Weights of a small transformer language model.
Size: 11 layers, 5 heads of 64, MLP 768 SwiGLU, vocabulary 10542, 14.4M parameters.
Training: a variant of Adam for these matrices, 296M tokens, 8241 steps.
Each number is 128 + 24 x the weight over its row's rms, rounded and kept within 0 to 255. Layers, rows and columns count from 0. Numbers have three digits each. The size before them is the row's rms in percent of the matrix's.

# layer 2 attention value, 320x224, rms 0.0828, rows 178-191, columns 0-111
101:132140161143111124119124145120145107120119165110206119145121125140160157148140116127102116146104086105107131118112141120118114099119111165112127109127133111085150103149131141122129107140102131149159096120147133136116112152117118176110146126119123084074151141113113102190126133127129134159154063161105136105179110087140122110108100094109
094:173134112075123124117122124126137133152125139157129084138116102142139123134108138110122114132113162145154114128137123181151094095114097062136139124109137127135105109112125139122121094123144131116134097076118135120078144105117139121158091135175109130140089121174134156126146139107125123168122133135140117134141143106105131129132140078096
103:123133149100119139125136111125134110112116156147156120114120091141126139136108161141095109099121159148096146148142160133132104082102143131120101116089134136131105092140116133145051108117125116142147119114130116124075126150141079130116103196105077131128163139153121120115113126107090149117129127105123141124154142125152132132177137140141
093:123143100141125152138135143132123153168162135106119098138136116182121147136124118139142113135114151112158165137086170126119133136128154143102174116109144118097145126182083129146139114098178101128134137109101134110110109199145127143100081136107127092168140168141107177091174144087131133136142117136159134117146109075126120084147108118153
097:165123120120131152150119123151130086131096151139119138122131128143099136112189109120065132139133098149099136088171124126100124137158102133120163166126126132101153169122079150152130131141079094111176116148123093087101079126133117186137123145131107172152126127123114140083155160133139106126152131113075127139122128079119219114161112159125
095:125139121067116131123133072131108103135126130110136112139117123121136134111144144156118116120115115061097111116167152150140142124148133077134195125103116139123149122124130116157146084090149121146152149129095158109114143129117128154142124105107112168194135141146153119133079166103113111128103117121096151128150146115109137107165139167135
160:131132111120139138119148137128118097119120146145130108145146132137127150140070134099152136124117129139139130193124137172136057167120128138192093131146162122115133152135133137138127140138136106133107128131146115100159128134142100119131138107141103121140133155148145128126117141058153150156144117112112125147149147110124116166132099122158
110:147086119123106126117124078117128143122151095132097114131063130169147136130144146148121132116140187128099124127149144147134134125086122130139036125141098118151137114103127108129124136141142109103099145148117110151121137106108133162110173120101108155155101113158114132121158109117138168135137154142132122105111188139112131103144160145074
111:114092147094126119131144179142136104114100092143104135124189127109121130109128113104155123133110179114131138115113118140115096098152089146120149122138154140143113113071136122106122082129103108155130142133131110078160121122112117110134127135096097144100103130124111120159135094068147080169117151140118112130126098168134115133070116113138
095:161101135118138151111132128148107161105142105059121107141103101157154122098131097113087121105074150139129153134111128141121130086113151139137117112125136153121101142051106148132108144106146127129138169045107116133117129138116119129141172142098140164175112160117174118125089126132136104118114075118111119138120147095141100094096105132129
093:118112159088104142135079107125121155135099063059107152163132140082088132070156127147070127114095127148131125117128116094115162120141153101102156142119127164114122128153129102092108096136138103155150147075136117120131116060142121094131185164110149149123125097140116158131118147132098127151125147126164175127080131113159103094085129140118
104:105083093099130146128124095112107143142138158149155101125146208134126117134112089103161123105150163125127128151092157137118116154152140116175111091132083116130111084161120095119141141142126101107111134140108119125158150151122104091117124069134116143145084126123129129131141131117099115140167155122122144119141139139145093153148145127154
100:140136119124123113104124137108111093115159055181173122097087100132131143140126128169081132128105134156113105110173127131172119106137099134130140116141150162113159129079171132164103102116160110157161129126142139155104118088128144120141124109132159135155111073155147148123180155132142055153115159131150140139143126142175139104170155126094
081:121100131160117128109156156177128111133127140146076124137115107139152151109128129136126123073106166139126136086135123130119135105124113126119080114151162111083111081114167126139163117094091149134092121145108100105089101114143141068147123120118118112145122171127128146135137114134080104133122147099112143118124140141150138096095131083133
# layer 2 attention output (transposed), 320x224, rms 0.0865, rows 178-191, columns 0-111
095:105135180130125110099137154162080063135109124135121127144135121077117070164131148133134113130131086113137161123159152103108108118130147107131095121138113126091114092102134132191140155125088124135117074164095137093089127112108116147158156124122113157111173146155094118106114166139123119139128130136153132160111135121103135110105077176143
092:138136138177132147133108100100108218122115115137191139140161134159133138129119141099146091121124114099122190118163116170139142126141112154140169120135099147115114109122111135167118131113125130140117118118117126111151179136121099136137130130115127110139113124104085158133154141094133158099128171131118098126121131140090105092111153139125
101:117124130169126181138116176164139153117130145183072135137123124181114206108123117149151089104148104102148143170142134121140108128078098128100174112114140081161137118082107115125174101083103118129138145131148134076142187150154116131099119148132144110127117136136153129131158171149145102164141110138144118120146125157113074152133122126146
096:148119130110099104080121157132115088161165124130118128112137110117119150139142132105111113108163125158172159115143191118112123109114114157116138124126120095144139152124157124109141145114123121094138172136119097146169107154113110143080143143122127127153120128151182138140165116073134122146082145122107136104127138156182142107144149150158
098:131079131169112130118093108115134117137123119138160102120137148112132176134169143166132154119131118149107078162120105172128090164141165132118157136160090074148115176115167141134120096114175122139142117127182118114113062108121107124126151149134121163114138129119113107092132119148176138117146110117170132120113102124117105163129113116137
094:155145167056152173091081130114140093124147187113142157102138132146108146123146147112139129158159158120117106146156152111128144126163142123087122113125112124116127147134109113119170103090133142118104102128185125084131074118145114096093178135098176096123137134154123122094141127147131139169096108114145120140123160138080091125095158104124
134:130136133120122128132133137129122128135126140131126129138125122134123126133119130128131124125120135114153132127119139125123126125130130129185123120132129135109139130125124119132132125118123128129127139139125117123125255128120119118162135129126142145145115129118138115134134128122130121118124125134125115110126138128113127130129128103132
097:135126116099123129136091175110116133127082119153097144177103122117125118147122186113111130145143123126115102132112140133164146107110119183114109130103136119107103127138122097132120196130130113152098160106109115120163130093101131131154126092138178105137146120103134096136145128115115119124152139105159153122133117127121057163123145104106
091:135127119109132093116119142108081093144125127165173121150117117112096161136136142118145102147110146091095114152107159116096123098102165132124151138121122143123141166147141134143179077121154161127111160140117115151190121091152136154148170111139181149111115149085104138143129151110105146167115122104202143139130139125137088123109116115129
099:208086102157116156155139161129120149141145122148084125115125111183126108148140124097118141117150164175117126144122139120148127117150126111099192149118131141080150151095112123122152119175129133117137151160161083104079124141111122128175124115120144164086140096124105126107125146104174123147118121135113115139113113136164080115115123128137
094:103123151082148121096106134134147120106148164094117111121167158152150120099162116127138129128091138113112164132120137108114081169165072121092149152126124129127096109109091167131154090138135122134131154105149147109127048102112170131082081125120138124161123115130101123120149107142124105139115138103142101152134139119156143145123100154121
094:137148133150136114151164123109120132166169133084122113095110137134152147134084160121107125127134168133134105148133119098127145126133135153185126085108121119086093115134123082113111135167121170130108104123112137106109217121096070146178127158115129131108082122162140124118135116089137119143141142143141138108165148135142083149143148121150
097:073183096122147130133131135125132128108174091101126113153139136116138131106174159163155130105103081138097124121121132134129159142141122113100135131123145118084146142153130151128164138142145091142161115138129120101129120123087123123102107128150143121091144171156114125072156134161115130109098164110117076129097117113128119135133112117123
094:151140100069139152071106119126123134110136148150104147110131146127142124131143147147162133127147130121125160146126145127116119114156146150128176122118104129137143135129149129131143154184166122197110156109141154117106071136136124085135142131112093129103180147150077180073146120116127119155109108109057129153116156158084141120142111129121
# layer 2 attention query, 320x224, rms 0.0916, rows 192-206, columns 0-111
145:139152144130130102101121110174175121114116128084149162115155170158140138111150137124131140151183120118126110143163154159139074125109128121114112170161156131080143146149111138152104128095157116113120089135132105168137122119164126124144072096138135145131130127129136178146098107123153113062114107135123147161095129133126092159130149120130
154:153146124127133141159076145087098148130139129197113146149072098115118113135139117128132134117134142156103104087078106113117157118154148117083114070138076153158121121107142144130126145110130144134111175116116118108128145122105095147093184122098136103114142126139132083126133147143081147126153120144142087095140123111139175117153121145128
149:143160116133082157179074133090108137132163096157117147114088128120131126118117127158148105090137134137126107105127116048137160128144141139137133087114062133164114115129122139134130106141166134143145192128108111073109121117103108115103172116100146130109165126116092109125144139158108142140146163143156125082128124145116127119124147128139
143:100110138121132126074129128178132136095139131091140135136163130122140156137126140063117144172152145123142127134135131133143091119104117131105147171130199124078159135149126141109120119134119133120138085129151123149146114128166174123181083124149117108148127120156183149121104119120123124148125114108110128179130134112150137156125131114120
113:115101122166133100118131121098138125104115113154124112148108153146101138119081141181120130096133133120121135171164115079110122168154151135111107158124138161119125119105142174158106143183124129145109089122112113111125119176149149127165145085071139111161154153155128087134153189164126121147145117128132146142153130135157084170124151146146
173:127100145154127068123158094131139096148139126085120121120132136130113113120153128160120087102095122135141156128133161132087138136151119136194138119124099129137100163106111075107148118132133102119175104129123155116121131103112128109127159181153104146101093142106067121148167113117172118100118136153140147102120120136120103129111143121108
156:134107137138123102170118130130141116135096146106109155090131146141130118119149131168147108098102110120128112096130153144120134144152122136184117113098065121177098153108113090098130123135148114138186140135123111090127122121117128122104149155139130174097110162108071152167164125110180111057111133147153139073113127141085100129113133131100
108:152121142101123115150144127147094096157147146101123158117154093126125084132169121130137101135117145137158116097123112121102140130104102118131115106133133143198141125140105120115181113121100142129120150134118162156113112104122128137096137154171149152096111117095112128105105134128111082171138114138142128114144124121117163133144131145136
108:163117126122161110164145106145078118184129148145113139147117060119155105109120092126108117156106156139123166122117150136128124115106163133162136114112149104141150108140098127131154148129088123107061121170112142155120148075092120109098134137166100101132115114096128125082158097120123108138111117098113120082093159102110159135124141122097
140:107062165150142085080183123170146119101169129081125130133172144123140130153133135088142121144136136115158136131131149177115120108115090120137157177120165125090124150108120108097128115173132141142182097139148156123142102116167180133175121157167116140132105134154136149153128107111144128119117127121121137174108122115125101152122135100112
110:074149133141100164115112119079110158106129113143134117126116162141108144137066131143152150130138115137144137141136115093127136158145170108118142133182100136111130123139190136146086134148177132149130157135116110095128098157138119156158121104078154157135160140163116112126095142152135095133140142133140123155130102136125147110096124173138
161:125142118126151130158100122104106129154099146139119096103127131146180085106127161127113145138113074113097150132129097183159109126095168098133085152119131115145152102140104140135099144113114099126111097126132112143136109157106125138082083109136155110149153102072173148134131133082139099072101132097120106103100152156115109091104095141096
125:132129145185139153125117122167125073096157109124139160113090134099150141151094096163130153141101146147137167163103123068138160129155143153155168129139096179092107122108137143141137124118110131129135115167131133126117113109129155126166147148083097129126088156164096089115151133129129127177114139137127110136146109116112118148141108121138
110:115107129142124086131140109069146146172119152163092140122117132136134124136140109148144112149133150103097150113129129105184125092151140121130116103152105139155141127108130133128144121141174142109094130122081170106118133086131132143129143154119152118094108196147140130106132158154130138132113131145141152089104140134149154107137119113074
094:188105123098143125130134160154138136168125148120118127126173108094151119087151134111140104126114123108109121154143153151141103133099112141146108143095156135141141120110124110095165128125088131068154124130140132123136155086108131082097141096186085115159096125116153155143150117099128134116119112124133141105100147124094074155128117113107
# layer 2 attention key, 320x224, rms 0.0826, rows 192-206, columns 0-111
085:140105136082157147141128130140154129157155106119124135099085138102128122124148141099088128128128139116111136095130156166138166107080095119110151124124167109151123189151115104120124116095112101090154104156111102127148140124108114101140113145130140135163142147100087164153114094116139119141106127121108115109050130108112122104145128093178
087:141111134116088096135127114131137122103113150116147135171069156166126091078152115122140139081129139111118121122103136126127113115112122130134137117106149154086129169147126162131122126127113105143104115134148120171133127108150132146104097102092129119121183098122144117121111163108088165067179121089109104130091102134192131116162176172139
080:146145152082095114144145139104116116102120149090135141157123094145155122124105122099146139075149146126113140145157128186117170158115164143130138112073147119085149159091161145135150137134114167120086099078160113109101124139123111120099115099112113129136121101107169141101092120142109120110146130084116112148130068159177158142134137117131
080:089096143144144129166145133149177135145143110121120113075144154106100117136126143120152112131102119108131150148155152112143101147152137141119130148139121109119134127167120108138131102151106139128174118112089139076118095158137148152126124101159142147136144152165102121179103147111122156139140156129112123126113121122124114124096122126131
084:101129133128128107147132082114117136074131127115149122139140129140140136102146144133162100128147133116166130135155107145144140127133123110175117194122153140132138153196173146077139137125138137145180099130140135129151114129171135142168107079101122167101139100127184136113165139129122111122173190134095137187144104092123112113141153146109
090:091172108094128138063101154119090140126148094144134172145102104110119120136138188087159120140139139119168161143141123150076106153098111161136132129173116123104139137082145102106135142110126154116124101132113126154144144147085130110151086124108117130108143158132133131108116083109164113143075102139123093123113153153147192150098168130127
098:141116158073103167145157125131099120123114152147132117075061114129151130131126153084141128148139143078108118125159171142123133132087128135096119147114124091117131154098163145084123110170099140112114119156166109098151099135156110098136149129141131152151145146178169136114104154163118099125114152129130120114129147137088134109098103141160
091:173153127105086127144129164128140122127136127128162091154096117115155117117111112116117106161149095120108151136146163113116120132117134152122129099128139125071126088055106127133134145151096126123059154131147111096133129135082136112066126158118116145136161105129106140097119138143132133121103071138125097104103125128129109133092151143151
083:171194147120085132126121124104170158154152108135101146155114152087144143173130115196099115141142103169132144108130096116125168122146117138098115084101086155139095122117145123122127126159176133138088185152112104124102131113095099137101176150126131149131129113104081154127119141126115110164111083144166141129144099124130142148089088100182
093:135143102108154101154111128099148127142147067127132147151097130122137121139133128145134160132121128138151115100108117107100127093132085136114143087108061170136114123126124094118132155128132122155179180162123138144160154097126150116141196161113154106073090140126122144144192108098134142082114158162136154119115136095105138126136140098145
089:078129146168168094137178111137094129087106137112136110128171146126125141126153120135168152107118179083126130139113127133135124122138125138159125206111125099138124131106178140101153104130154135167198114123161148096132128133153132105166108139150132123104103143116173149153134136160159139132146180138104176153136123152085087118157124109119
086:145164145131156101121136133095117135138120128120112161177086146094125145139125156113159135135129095119119144135142100106037151129160133158121090088115079144081136163060113132122143159141095128149115129121114104108117142101112149156108172169158089120099106115139149138129138114136128109098119113165149132123206111145121126125124153071125
100:084135118112084156162121120109140144124133158146088085125179142100136142152148109096136129144126133114110136120132111125094110128133088133104119158168112111155121100144169134064112081166197144130128157151151144097146128105146124114154183149124157142132137120132136139122102125146131122160127177103148142134129146143103114149103108189149
083:137131089139085094143087156143135130119152116166128110118120096148122109143094107174146107143131144147123140119122135095119136140100137155157143115148105127101129131149161107151133146087179144133134136164179149117182137098106085145076104094099118168122108112138106148171161112131125113111149116117145102131135092111102095124079121127126
087:160123120139102135148120146087152139186120098155139125133105106115128131137116113117122081170112116145125129118138135136125123165150112125097166083148086112132112084154123153109098120140141123089111193157110123133081108144119115149107175127122138138159120113116102121081121117124112112150134097126124089111126148140143156124120108128150